Weights of a small GPT-style language model, trained from scratch on English Wikipedia.
Training: a variant of Muon for these matrices, 13837 steps.
Each number is 128 + 24 x the weight over its row's rms, rounded and kept within 0 to 255. Layers, rows and columns count from 0. The size above them is the row's rms in percent of the matrix's.

# layer 3 MLP up, 7168x896, rms 0.0218, rows 2691-2705, columns 448-559
size [117  64  81  99  82 104  87  79  93  83 110 115  96  84 147]
[[141  78 135 112 130 112 129 121 127 123 111 127 157 156 152  94 148 154 109 155 124  95  82 128 127 128 131 136 116 172  96 109 169 137 115 100 135 109 178 144 131 173 128 137 105  73 149 131 174 140 155 141 134 114  92 103 136 152 118 112 125 105 102 124 109 148  99 110 153  94 138 114 111 104 100 122 109 140  91 147 103 184  90  98 115 123 112 124 145 138 172 177 109 113 150  99  94 100  72 113 143 147 102 138 105 115 134 125 139  97 123 106]
 [129 119 158 124 138 143 173 135 130 122  77  84  97 107 171 150 146 122 175 104 156  92 110 124 152 137 141 103 113 132 124 147  94 120 109 117 149 158 137  84 116 154 109  96  94 102 130 155 112 136 109 124 139 135 117 101 123 105 149  96 161  94  95 124  97 116 150 158 131 143 125 118 136  93 135 196 121 173 130 126  90 124 124 153 140 125 176 103 130 124 131 138 143  74 178 151 124 122  91 122 150 128 147 147 148 100 126 117 151 145 130 105]
 [157  95  88 117 119 102 142 104 141 156 119 148 102 108 120 170 147 140 138 146 131 122 172 146 105 155  91 104 126 144 112 120 118 146 133 153 103 170 119 138 135 150 126 129 100 137 143 108 121 105 132 109 118 133  94 129  83 114 100 124 115 134 119 125 155  95  64 128 106 104 152 139 137 132 143 104 154 139  99 116 119 123 157 139 147 123 145 144 130 148 106 130 122 137 157 115 159 124 137 115 129 113 152 123 124 107 162 132 141 101 116 120]
 [138 158 147 143 173 143 122 117 135 129 101  75  83 146 159 143 109 122 157 150 120  85 140 141 129 122 168 127 121 132 104 145  91 116 146 168 141 114 135 113  92 128 134  72 102 157 137 114 149 144 152 133 133  96  99 137 115 137 150 145 141 120 119 122 139 127 192 109 133 129 159 118 122 122 129 131 142 134 146 143 121 144 147 101 129 119 143 130 120  97 129 133  91 122  98 105 135 119  90 108 147 129 159 123 123 114 150 168 103 117 102  90]
 [137 103  95 134 134 136 137 117 114 117 123 116  99 140 109 141 105 116 187  93 133 119 152 171 123 134 205 176  92 127 159 134 125 124 130 147 133 148 140  97  87 107 140 167 145 162 124 109 128 134 140 121 137 171 165 143 120 129 111 116 105 107 137 139 100 124 115 119  94 129  96 134 132 112 124 155 141 161 162  96 125 167 106 125  51 125 172 122 136 144 100 130 149 120 157 110 133 128 147 112 114 100 108 142 110 133 159 132 102 100 133 110]
 [132 136  62 149 142 134 135 131 130 115 130 151 166 128 126 154 130 148 136 108  77  97 135 129 105 156 110 104 105 147 149  63 105 114 142 148 114 120 120 131 130 106  94 109 168 117 108 157 132 120 110 133 121 123 117 111 122 126 148 112  64 119 147 133 137 149 159 113 166 165 105 109 123 113 146 146 124 100 128 152 135 148  97 119  91 114 120  81 148 122  78 143 136 122  74 155  83 125 143 113 111  89 203 110 126 121 130 115 112 125 173  62]
 [134  74 114 143 124 137  55 123 137 176 152 136 153 167 133 148 141  95 114 165 107 132 133 142 112  95 132 127 109 127 146 108 125 124 121 120 132  99 104 129 117 101 126 109  97 127 121 106 132 147 126 117 132 122 181 102 141 116 173 113 151 145 181 119 103 141 157 139 136 131 111 113  95  75 159 148 183 173 117 140 162 147 118  80 101 100 114 167 162  89 150 162 145 183 129  83 148 104 132 154 123 129 111 119 157 157 140 106 125 102 162 137]
 [130 137  86 106 154  76 107 144  83 146 114 175 123 122  82 163 120 132 168 103 106 109  95 159 192  99 107 144 170 100 145 142 191 119 109 143 115  77 126 135 130 145 111 153 185  90 134  98 139 129 174 169 100 137 179 105 126 139 116 137 128 101 136 114 148 107 101 127 127 121  86  92 101 113  86 139 117 140 120 123 124 112 174 150 130 130  82 168 135 121 120 142 156 146 133 131  90 105 116 136 160 117 109 128 135 104 127 122 147 176 133 123]
 [153 152 121 139 113 124 147 139 159 114 113 117 125  91 133 144 125  75 114 162 115 142 151 137 126 178 127 119 112 136 162 137 102 142 160 139 129 156 180 137 120 112 145 114 123 138 143 136 136 118 112  97 114 108 155 138 114 117 114 114 123 122 138  95 144 155 173 160 101 133 160 107 162 130 134 100 153 144 126 120 122 146 104 125 151 117  79 147 122 109 133  93 116 121 121 118 115 137  76 144 169 136 109 114 135 140 141 121 147 137 165 125]
 [115 116 150 102 135 120 123 130 112 130 148 142 129 158 153 155 135 139 128 105  93 175  91 100 152 138 143 109 143 109 149 126  80 151 135 108 145 131 114 152  95 155 121 113  87 151 117 143 127 111 106  87 131  92 151 102 118 133 134 153 162 150 111 119 156 148 157 141 171 115 148 135 139 178 159 129 100  97 124 116 107 120 152 131 129 124 125 123 161 108 202 122  73 124 108 142 122 129 121 122 106 112 158 102 158 128 115 115 122 110 180 135]
 [ 94 100 189 112 144 146  98 124 138 132  93 118 147 119  91 110 113 115 154  95  68 149 138 120 134  90 144  89 124  97 144 106 154 115  99 117 111 123 159 124 119 113 129 112  83 149 101 102 130 136 106 110 160 130 143  81 173  71 168 175  82 197 186 115 115 156 131 178 119 141 121  84 116 108 116 156 144 124 128  99 166 103  93  87 133  99 159 139 145 156 107 146  98 147  90 172 154 131  98 124 171 142  94 114  89 143 103 130 134 142  81 120]
 [111 119  86 102 113 124 136 128 129  97 106 127 106 113 148 175 128 148  88 138  95 128 143 137 146 116 132 149 130 115 144 131 146 127 172 101 141 140 151 152 155 147 103  97 185 117 143 168 158 161 136 135 135 135  80 147 116 147 148 138 125  95 138 203 120 162 125  42 146 153 141 134 134 109 117 159 144 140 148 145 160  74 108  90 148 128 147 129 143 108 127 124  91 147 108  87 105 140 153  93 132 154 149 131 131 141 100 117 120  77 132 142]
 [158 132 139  67 102 151 129 106 150 151 118 135 154 155  94 135 148 146 117 141 114 132 152 145 154 101 127 149 126 143 115 148 109 145 160 116 142 129 125 129 153 120 164 103 124 103 161 101 129 109 136 107 136 125 149  64 133 133 157 120 102 140 136 156 116 113 103 187 122 112  98 121 161  98 137  98 153 104 126 151 135 159 122 110 159 115 146 110 153 134  86 129  98 125 152 155 147 139 119 102 126 129 106 142 111 184 135 117 156 136 107 135]
 [114 108 111 153 127 158 120  84 122 134 147  90 144 114  94 129 124  95 143 148 108 147 145 155 102 108 154 139 138  95  92 149 129 116 187 161 145 101 125 137 111  80 118 112 166 168 153 101 103 110 148 117 133 123 149 198 145 101 148 153 133  71 128 154 117 148 113 120  95 101 122 117 118 163 138 141 139 141 139 123 143 148 140 142 117 148 121 128 123 150 156 114 110 149 115 132 146 128  61 117 166 153 133 146 104 102 102 154 108 121 132 129]
 [112  67 126 119 106  86 143 163 159 130 130 131 124 107 108 154 131 121 120 153 173 142 109 142 124 116 141  89 132 134 138 131 118 156 106 119 121 146 130  97 124 169 126 156 153 187 132 131 154  97 150  95 160 114 130 104 135 160 121 128 104  88 155 142 148 139 114  97 145 139 137 133 164 125 116 178 114 107 161 137 111  96 117 102 129 128  79 178 149 124 102 153 117 113 152 113 110 144 104  85 153 156 133 141 127 145 133 127  99 116 103 129]]
# layer 3 MLP down (transposed), 7168x896, rms 0.00823, rows 2691-2704, columns 448-559
size [118  60  77  96  80 104  93  74  92  85 121 113  96  77]
[[148  89 126 163 107 119 137 171 114 166 170 147 143 133 117 170  86 146 173 107 111 140 122 154 128 152  92 107 116 156 153 151 104 152 125 118 137 145 163 101 108 154  83 141 123 163  99 122  88 106 131  76 144 107 135 154 137 120 145 138 133 145 161 127 179 170 119 130 133 132 155 109 134 165 171 134 152 113 142 136 164 104 102 148 130  92 124 115 115 125 153 141  91 140 119 136 134 113 144 139  97 126 138 101 155 150 123 131 167 174 137 114]
 [146 114 115  99 123 119  55 126  98  90 154 159 157 124 134 108  99 144 116 146  91 172 117 129 110 123 137 144 153 108 159 141 142  85 126 111 139 118 128 146 121 105 130 121 126 186 142 132 143 138 130 144  86 125 163 112  87 130 138 168  76 146 138 147 152 173  87 125 125 120 108 142 124 166 137 129 105  92 130 126 158 108 113 110 137 164  98 141 132 142 148 130 105 137 111 155 144 129 141 179 142 112 121 145 140 140 166 152  79 114  92 164]
 [ 85 108 157 129 142 137  97 123  84 122 136  82 117 132 136  73 146  91 116  84 124 107 128 120 117 127 161 164  91  91 162 136 157 149 139 124 114  80 127 106 108 110 141  94 132 108 102 152 127  95 124 132 144 154 146 146 135 107 146 133 131 116 128 155 143 119 168 109 141 103 110 105 132  93 146 149 123 142 144 132 117 143 116 117 165 123 169 132 142  78 134 160 112 142 131 103 127 152 161 156 145  83 138 131 113 138  86 134  99 181 109 128]
 [128 106 116 101 136 127 135 148 148 113 120 101 160 108 116 115 135 141 125 122 144 155 138 100 162  89 113 107 130 150 132 170 138 110 164 145 134 175 162 117 132 127 152 196 119 117 140 145 113 115 126 124 101 114 139 110 134 125 126 114 123 103 136 129 136 128 153 141  97 108  71 145 149 150 116 165 126  84 121 102 126 117 102 103 103 183 168  91 162 135 124 145 150 118 112 149 109 129 134 104  85 119 105 128 151 102 158  76 118 144 112 168]
 [109 171 112  83 114 105 144 127 135 143 136 181 172 130 121  91 162 121  78 115 143 116 118 102 122 112  84 117 159  87  86 101 127 115 132 101  96 161 124 140 154  79 123 124 127 116 147 142 111 103 102 137  70  79 102 125 122 135 116 126 121 155 108 103 129 129 155 144 119 164 159 131 142 109 134 115 145 109 133 166 126  88 113 151 132 139  86 146 116 106 148 131  82 112 136 144 152 103 126 113 152 150 137 136 151 153  91 108 121 126 117 131]
 [108  54 179 142  83 153 133 110 123 150  77 124  78 140 131  68 120 170 140 158 131  77 147 154 145 123 130  92 124  89  76 172 141 138  98 137  79 134 127 139  89 147 138 101 154 114 131 101  96 128 125 100 134 107 146 125 128 130 129 131 164 173 139 150  70 160 178 152 150  95 131 108 147 158 118 186  88 160 160 150 152 116 139  94 138 134 145 133 110 101 163 117 128 169  90 106 139 148 142 116  92 165 104 123  91 124 136 121 125 129 127 176]
 [140 115 125 141 125 137 155 124 107 139 100 125 130 109 130 159 122 141 124 139 126 115 140  98 131 141 114 149 166 136  96 119 103  83 185 179 138 125 141 104 159 133 124 108 105  90  99 146 109  74 182 139 146 120 116 142 122 133  87 176 162 134 124 134 119  89 102 137 105 147 134 168 133 154 148 113 158 126 113 130  94 109 124  91  91  91 171 131 130 127 146 104 138 119 159 139 105 136 157 149 127 101 170 115 132 136 102 118 118 158 116  99]
 [102 136 177 137 109 201 160  64 154 109 109  87 157 118 157 151 148 130  95  95 134 124 150 115  76 149 163 106  78 147 110 102  88 143 126  80 148 157 128 112 128 117 153 111 110 173 122 146 117 115  88 111 116 151  88 163 107 126 170 121 115 149 150  85 128 122 135 116 142 134 170 154 140 141 150  77 144 107 143 137 135 136 109  81 113 125 164 120 137 101 142  98 119  80 159 110 127 127 130 139  86 110 149 138 132 145 150 118  96 121 132 129]
 [120 116 120 178 146 126 143 136  94  94 122 123 148 130 127 110 139 132 145 145 139 124 165  83 100  91 132 112 145 156 149 153 114 117 143 146 139  87 145 110 121 123  93 157 113 147 129 119 120 119 129  99 137 147 173 136 116 135 168 142 111 134 195 118 130 103 115 120 162 120 136 108 165 116 104  97 145 150 144 128  91  96 134 111  97 113 103  98 112 119 137 157 144 145 142 127 164  93 135 195 137 107  73 135 101 133 144 140 149 181 103  90]
 [160 138 112 100 119 132 117  88 162 147  63 132 132 122 128 180  76 124 128 123 138  95 114 147 125 150 146 126 126 149  78 127 142 126 100  83 138 193 103 113 142 106 182 150 168 110 140 137 122 134  85 145  93 145  73 123 138 156  75 145 126 128 152 149 122 105 131 135 153 109 129 135 134  71 105 140 153 149 119 143 117  98 109 106 180 126 145 119 152 120 159  70 176 118 135  78 157 163 127 119 128 104 148 136  82 107 138 130 142 162 142  99]
 [116 135  88 162 109 110 115 159 102 133 117 148 130 113 175 100 129 148 141 140 156 132 125 163 125 136 110 142 137 154 118 152 162 152 134 118 124 126 166 130 143 157 150 108 144 130 153 136 162 125  79 170 107 150 124 171 121 137 125 102 130  57 109 129 117  96 119 114 124  83 128 158 132 142 153 102 114 123 118 144 106 119 140 152 121 134 151 124  93 118 168 124 127 134 161 150 116 108 183 132  75 103 102  90 137  84 108 176 139  76 157 139]
 [106 147 150 148 150 137 102 103 129 184 134 120 115 145 131 122 120 165 147 140 150  68 113 160 119 182 182 170 105 144 176 143 132 142  93 103 141 140 114 111  55  94 153  93 122 138 132 131 156 107 156  98 117 135 132  95 123 113 151 137 134 113 128  74 115 146 160 144 132 116  89 128 162 113 116  97 109 124 144 111 100 149 131 158  96 115 136  47 109 206  93 143 143 103 133 123 133 108  96 116 137 107 121 147 119 137 159 136 146 158 122 100]
 [144 130 113 129 107 152 137 115  93 124 126  99  43 127 118 115 129  81 151 123 144 108 144 149  71 131 102 115 154 141 136  78 132 110 134 110 125 108 132 101 148 146 107 129 120 159 102 148 140 100 135 133 133 159 128 142 127 111 102 144 154 109 153  68 147 215 124  98 154 147 125 163  81 170 118 136 131 154  93 123 128 173 129 133  85 134 150 169 140 122 173 150  99 116 127  95  98 124 163 128 120 124 152 150 115 102 120 109 145 116 124 124]
 [155  94 136 115 123 114 149 166 129 143 131 153 164 139 143 142 114 123  63 117 173 132 116 112 136 141 111 136  99 164 133 117  99 182 113 115  81 156 139 120  99 114 124 141 126 118  78 154 165 143 136 138  93 106 121  74 114 187 125  94 125 132 141  97 138 130 143 113 138 124 156 116 155 166 118 168  97 118 112 128 130  83 117 115 134  84  88 115 108 133 123 112 131  96  99 123 161 163 153 127 106 121 172  91 140 163 170 103 153 137 166 113]]